From a checkpoint of a small transformer trained on Wikipedia.
Size: 9 layers, MLP 512 SwiGLU, 2.45M parameters.
Training: a variant of Muon for these matrices, 4639 steps.
Each number is 128 + 24 x the weight over its row's rms, rounded and kept within 0 to 255. Layers, rows and columns count from 0. Numbers have three digits each. The size before them is the row's rms in percent of the matrix's.

# q: layer 2 attention query, 96x96, rms 0.116, rows 65-95, columns 0-95
# k: layer 2 attention key, 96x96, rms 0.12, rows 65-95, columns 0-95
# v: layer 2 attention value, 96x96, rms 0.107, rows 64, columns 0-95
# o: layer 2 attention output (transposed), 96x96, rms 0.101, rows 64, columns 0-95
q65 075:104178139097134142098151136096162150095133112175092145135135137120108162189144131112102094158122162127145126095128117128138106103162096102131153105114114189165144093148135170132157111140132134118156135134139143145090139172118128107120094135144116180127130149140162127099135146152150136147
k65 073:145101110145095097162115119110129129121088090104110117167113095169145136132084157121086126115127140104143148137127173094114149123150174160167147140142124151132162123106140089159155147095111181147135127110092112161104148086143139144103131112136148121100112166142173125139144158116134150114
q66 083:120142137157135142228100165114154083111128161116115132151127107139139116133113140156151129126115118091148145092110153168156091075125123102143097144129113169137105141147120169130110118116155155116097131107137122116139103085106094142127144126128096091123171137145118141153088127136147130126
k66 084:119154112132143153134092138116157101158089148156119115102155175114135130123162139142058088108150124175124097121121116103128094165167106121141128100138158129134104140113101100104187111118079101139129104120151097118127110146129090109111149112109132160112111130152143120122148130067126143129
q67 081:145178083133133132102157110088140117118105126149153156139164111120147150123186178153114135137135166155161124148089135110141143120127118116129154110160082101156118104121122123097116110121097154122161085111124134167126085134135105095143102098147135133143123116128156121103151126091098137069
k67 099:105107150123125125144154118128103128149160107111164166147091125153112151077080127147177153139105113145096136112166118165121144126125127111114136140143145161127127138135126103172083167131121123105097130154113120103141078084142163177117119155103115134153167139119130136155117134194107125120
q68 089:116114124125117098160133129146140159126103129165148138114109117084069159091151101121104080141160098112120132120151170136122124096171145088090140142109111190133138130124095148128107147148108106132142185114132125117122140156156129131133154140131144131102166102127101126119158128193107130153
k68 090:115125104140125108135107151121130110102106164119107142162128112107138104164126145138118140139132127116159115109098089147149058154153152151135101141135159162121177092114093110077131163136138089075115128095133178112114113103114116119155123096119160094129169098105171128136121137104123121112
q69 091:135142100134141121125078134112137117116126110156120164094120082116154114109085155115167149153114132113156178116147105127084150123128114144125117143132131118105091141111152130102108171119182102101149135118137110142122111105123130156129142126112125115176173105084118088166171092084117102155
k69 099:136127097112132111120099158156119119107091120103083154140111161133159095154130134106103125109153148111107130107160128144149128157106098127124109150100144118129104099108115159132117139134075099124137087100115108120134098164141103128121106099110110137162074125109103179153047117107131134160
q70 089:126135124121078126121117153111112137120147131137143135093165102126154154155143128157138138147094146103137096149168064182103160152125126122091118145165119132142142133107178118119154099110132115119141135171127125068133098116121148138140117143121159156109151165141186140174105132107147117100
k70 102:128131134157110170132173140117127111132152117120164128119130118147131108094095164140096133148088148103089159110138168106127165117109086077125150141127106138138091149155161088159087109113140125137101097189121080167121127125156152120143107123127118131134130148164114101113126084154149138132
q71 091:147113142131117153123176123110118118071095132146141123135124180124137132158160131144150110092137092136103129112129120122153095116133121145145149141119101101118160114129109112119081146093123100105095113097113138104131145126108085120099172118055100148105172162148119103107127163108145101169
k71 093:136104132099126154144139139102151138136156094125093133117178143182127104131101131133132134163101152130101119094132123088112171104094120102130093072106103160119168096159123121116133108128102123111110155130129127103173157121094142124134096161169138157138119133107133108134170087175115142105
q72 088:120174156087122093133101074136141127137129149118144145116157135089141099127157107130142110153132132108123074112148088100183155140099115086127112125114143112136131131177136121105144125125120126154080120166112150165121124141111103134137131103185129124112161117106135153159075144141128118175
k72 115:157152095110114146170159104135090114157141097100122156092137166111127123103151128111092141124133160138118144093160133083154174129092125102136135112112149149130136127155141078159090111149081139150130155157152104155101124109128144130107120157147137096128141148136119160150162099152152117177
q73 115:154128114100135126146119112132078120139142130122125122116152151087176128113169135132114113110077160123174079159138124106139131137147121110132154139135137119121109067171131139165140127125124130124070137075120109106129119146131099147108124102160112123121160113067090118070134117108122135100
k73 111:135126163117108100169093110155130083124118127112117109137140149104131108134157083113162130108116097149151130138113115110123161120125150154126171152090160101107142070134140141070160123131117086128102160134108111110101129117116100113122153081089082125127072111118124129151100112143116105101
q74 105:118143143136141124151066156132147135134136091159104089109096139110093159126135113080095147146150100144110106165123160114125136167136167148120106142105151156118135091146116139111155123117132181121125142095113107099096158112129109177078102102094106150117145116125144137118146117168108165117
k74 102:131136143130114170137107126158119161164093122160108154140145129140121100161165088126130110099096066124157103166136121145146093142158118127136119123146171109171158131116147159140145126115107142109122145148139084125098134119122112114128132113130088146115102135169097170161152120129106155057
q75 090:140114122139145148136117139064110147116118148147114112136122106138142122114102091101107109124117160109115144106070132172136186092104170129127122128118142156101124176111063085095141126145106127124138135122129089146117150175103090109134113126114140145145125114121124162110131106082153123172
k75 103:122114129154134098116134157133061137147155123119086125132102092123125133136093111136138120091155107104129147108092131125125102156115145125133126149119124169138166150122149143137127127131116135166121151143186114123123130116122119168088115187146181134150154078130108101149146158100070162100
q76 093:087137152097143148153137116122100178133170096137146113158135137117148148114110134087123142137151159119120150154135154096146131141123162105146168134120161148153114099079087118099112133127121123169185145101132125129121137127147119157097119115104144100163087087114085141142153119132095140075
k76 093:099109093124095132099131112164124148145142131104129146137114165146156135104133109124156130157084136121088134136090143101144153142087120124084156111091116115150147092108135107161125112110126172118147178135086131130105110103143125125143080156138154133142095170100076143115164113124132172102
q77 094:100127108145075133158146079121138134120114107088136121143162146118153113147148113125152124132130160176188096121133107119119091101094169094146116121169140104122118099125151112134160128106133094137148099158150087139148125102127122107154148136157126115145093146127131171172090124115173148107
k77 097:136194091139150117125141135133114113134167156110114081092139132089132127129161114098148131125081135099107133159117139105113151124101126147088140161065120147081127114131129129100134165168178133180128112147122156134120135142104113117096117117125169133117105124134127138135137107128141078174
q78 106:133116145141125121130136134146133126108170172133122113138128113153143123155126153161137124154163130115129143124124157159119122116120113087103119056133176126158162146177094155116101122084173109125140133098139141162076116115128118181121124140115125142140152087063100094100140130114113145151
k78 112:106147095111107146100138139125128140151099132104091144107130132103112120096126128125087189161123124147155133122102117126148125124121123106140130123135166124109154119095170141124133130152144165122132178118127176119128107080160136150139119132119168132187143099130125092157123153089093207118
q79 105:123134151164129124118100171120137171128088166084131135133120160089137180095126140110122133118131115133118168123113135148096135141128142130143154171108118148084121103131134100113106143145152112089122159128113124113177176122155123090143127107106131120173099132116112066076122112114112118090
k79 109:114145150144148110159115127166138138137126124133127157121102090114125114113096126146121100114115066124086143103076135160124115130147148155100140146152113166161133119142085153145160145100134098115155159152088137116148204100118144145124133187104102089137125140129138111120117096138134091144
q80 063:101159105094099154138133150147178142097167130137105144145116137080100125106102112139115135120138101100137173114149153161137112148114095121079076141113125115141118134130128140143130140095118136188115115166139122116136169122113138184107178138157114099093106103130172150129135113153137135150
k80 091:140162090167135095162131126138111086118080132129099141139154117108146082106138165144136112104126135099148146112171133169148098092159119149144146177101166104139085126131113109116147123113163120098137121125113131110089078078111131150120148130114156157140144110118130131159084117136154152124
q81 082:130107175116091143109132139097129132136178132169096090143100111129128158105104114105126113131120119131147160126138160156068117097116131096109126114119100131112142125118133125151121114130105165123127128113104123167165158131130137122156134123122135095122103212171090118108145157124106105191
k81 089:131135106134132119114104126150154067107103141120117124148144133140126103143165138124113107143130107106174120153161103165162089111131145185131113189105163093118102117124131136117158118101185102141140118103128098116121110118113112129102144102134110169146146089097142175132086115124167154123
q82 100:122157111156100142140127099127133125132112122116136143110155120128140139127141087122113153164121137089135121152137103078183166141141054148127132119149090141145100126119134137108137133128112114124143117156144128129106135124095116089096152093147133113156118068157155147083175097075138117085
k82 105:116129147119116118143126139144141095137143124099145156130098131124143117096089157191180145116132119155119169119133128135144125076133171091112105131128162178126140159160118106148094184149117140097106136104128113103136128120150151196114136158104136111114149156138122106158120111177132145144
q83 087:143102107099107141131165091126145100095110110115138143148106147156118135123147134140124159153134130126125091133117165098170113142110093161135187110119073114135125116085140097139086159158113085130153131138123125112072103161152106087114132097105115107125092133104134133126161141116133094091
k83 080:121098159136138104119140111147121120147134119127146123141175141163115183121102121114118140157112139119102139132137117096156205132127139136103114073122090145163134129148133099168153137134070181146158149116148114147124129120115167129148124083181148127105120163126099127117153149100129105111
q84 089:099100176119092110101153081118127156115137122134127113134110157099110153134154115114115131109112073109140084131132092141135148167135159152147076102084123133115135106097170146142111067144172132112134168167143112131123136131133117141139150135133120151073143147143153103086125134126107119119
k84 094:127143132155125146150128127107088185121163129119169149140106093128137150147121112097100124120093118123124144159106121121088159116144159145148118093145105180182172155110149124131120099123110131138090184104140140101141157143117145125126126154102107098159160064151115115111157127133127116159
q85 101:157121138151133144159044172117172129126116173141081137138117097090109112090101129166126102154137098117140171094134138139107086119119114137118120111130159142157110115148119159138075157163139165143162144096090121149140141130146153125156140129146119108139104148132141120103131112113142125151
k85 094:103114147148115109111088135136128136123106146118181112122126114114140126134117136145121124105127093143186073115118111174132071126151144126150137145160131116142109127087093146072137170132158108132134106113152137104130122175113119153124176103106135117114172124134160122156075173123099128127
q86 088:143137138105143127130138136131115126185147090080147114129156150168143115164118099148146126175097143120129106117135158122126151108122071090070094083147148142137174168149124108130155158124076139134103125117107124144075106155091135115119089108121133121153107098119136131122132145122139120146
k86 092:137172118118111165117167101140092097107181107104125110098152122120089114082157142118092139121078146130143173119103111152110128115146100107145143178124099150106132110128143125170082122118126154152121106152114101152110128110154089115145111151152110131142151131164124100090147107103154121103
q87 090:143153136103125106164163085151112120157129124113142154137125084132160137115113143132084142143136145146140137089125099104095134148135132122140146108146095141112135118116117104112114161172145108155130141119167085134052147125072153150076115123128113128136102128098139133128144106108118116202
k87 090:137123071148132125148148164108090130110112125102146149099091119146119115118135128125108124179158147084138132087173150079136172107122096099149158108123106106143114169149120062136118116146086139171136124120140120134148113116161093123132116144120129076146088148150117126127124157129100133121
q88 098:136157128107154096144163122125078097138147113152116104093164112149152148148100125114108193146111106116132105130106119123118160150136155116095097123120109128117177147120147069125113135124089097126097124135141062133120142134142124132127109125136137154128115095082152130119152088074148092121
k88 085:140121163138117082179110144111152081117134138120143079114136088125103118189166135120114097133117109119144135138113109111115144131150143139185126148126130109087136146135202129102133139117152102132093106135134121111148114107130129148136115071131110147103096098129118093126108135142085140082
q89 114:107096098122167157114100099136115135118113146149137148141122133129096139080101125130125123175138149121112131103164127134109156135156144169091171157101156160137111125132094146103114141160114105136140155078163128149103117123102142148100145127113106102170147157130105119071181136148091109157
k89 108:122093123118161143105113090149125165093099131116135146178130132143138122103133119145143106147128129124169132100114112114083139118131152138093161129147147114123118154090091132127159098124084153134153089089108141149099110090138126147123124106091131115166180193136159120157098163135125165125
q90 105:089119142125175196144139133116146127114128140117141147110118125169122146115110154107089128147136152163106077117110151107166122107174103133088113116159092121130117150118072131112148152127137160082111150119105141124138145156093102096108109110159140123127123147127139091096126127096158081110
k90 118:121104156100159113141119119177123139122139078129082136149140142122111126073091134164182165114188131151141109112114156139110111128135146147111138106139148126123146109138114161104142112143091138117110118131161151129102129118132116148138150158114143082091126124117142115142215146097115108114
q91 104:110089094117127132097163091152139108086112136117117104150131122149136119168126141186137131154163119174143117127094128147094130130112098127118137079131109120145088116147103115160088121106108101126116125140122132189124091097154114092128164116108127122135146123151086126102147177115127172102
k91 102:103147104115132123099161141074152137118119135114122102153155118104106128121150095097157168141086097147112115113119129119125106089100100161112162099115096167097157125100142127077136113129109164104130099093133159117122111135118140112127134130145176153135190157127152090131143112132117138179
q92 098:153125139125110162182126153165116180128135088118151135115108100124122148081119120129095098143129181128129143105111156088161139112123104135158124142169107085105100127092155125133148129166124166106093133186148135089161135159136092102159152122160140121109108106137139110135124120114144138111
k92 105:096148160163160077183124147136120128115152133136126141113118162124150100158108124148140136060168117101117126122095173128119123124117152129151106134084131129133125080129101153139142158099103074096110105130166117132127157133090137151107176168114146122144131116129138126127159131105147089118
q93 118:129161136123087121109130162116116075094144133097142142122148089142120095137117115162132121096122130101135133139122105129144104095065111127136149133133110109148135177116173115119154117151146146141155191146150124114128122142133166122112125126121168150105115120204166146173107127105132150159
k93 121:151117096141082126096157124112132124136127129131160145078095125120125128162125159152157147120094171088121160094135166145154133137142140124136107124135147117154110154172149138099092170127187101131116113119168118102167103185137137139111113120159166166108097093104109123132113126117138118126
q94 091:124108113149143104130154143142084149134107152154132123109166115137128163158084124122137151158135164143113141189109146129135165115155162099149157132101150142131122088158124147081107136110093142134159111107121127112091128122149123164138067115131126128179119118126120125154179076132158100128
k94 104:087128113146147110106135141147150099165118092127114114165119104136129148123116150158100141144134107122113143144097135134155131125136132138135150178096131141121136105133159118133130113115105136115130146152110114172056129098175120126124072142148180182175138146142134095172129137100146171095
q95 097:146129135116130108120119143131133119153138168126127124133119164097145126085119138156151118137103107153116097145138143120096137131162148123116133142100173165110169062121063132090105103116100161149152095106125093168112143109119098113111139133076114131160131123142091114117172143164091154122
k95 091:133113117136163165122124136143099143122125093132106124125118112106159141123133104130152113168070081119161149154121101095154129109097131138060151134136103155188157126105122116149140129104104146120139173116092120099094122090126146088158133149148107162147162145106117125186113125129129127139
v64 089:162126137122101129176109124105100163141104078104147141130183134125122134153135106129119138133131130086162178128130190141144153088119091143159133091160151133157154091130113122130132149121132138166115135130129118151194139148090118122129143128132129081141160146156132126182113104124107141128
o64 073:107152096109189131076154142090135090127122123142086122154106131112100109119128137150154139157155147151149114161129150127167124166119156155126155128116139163100093147104153145119134108133160149137147097149145142090105129128111145148119158156162111118096079082118099124118183135122135141153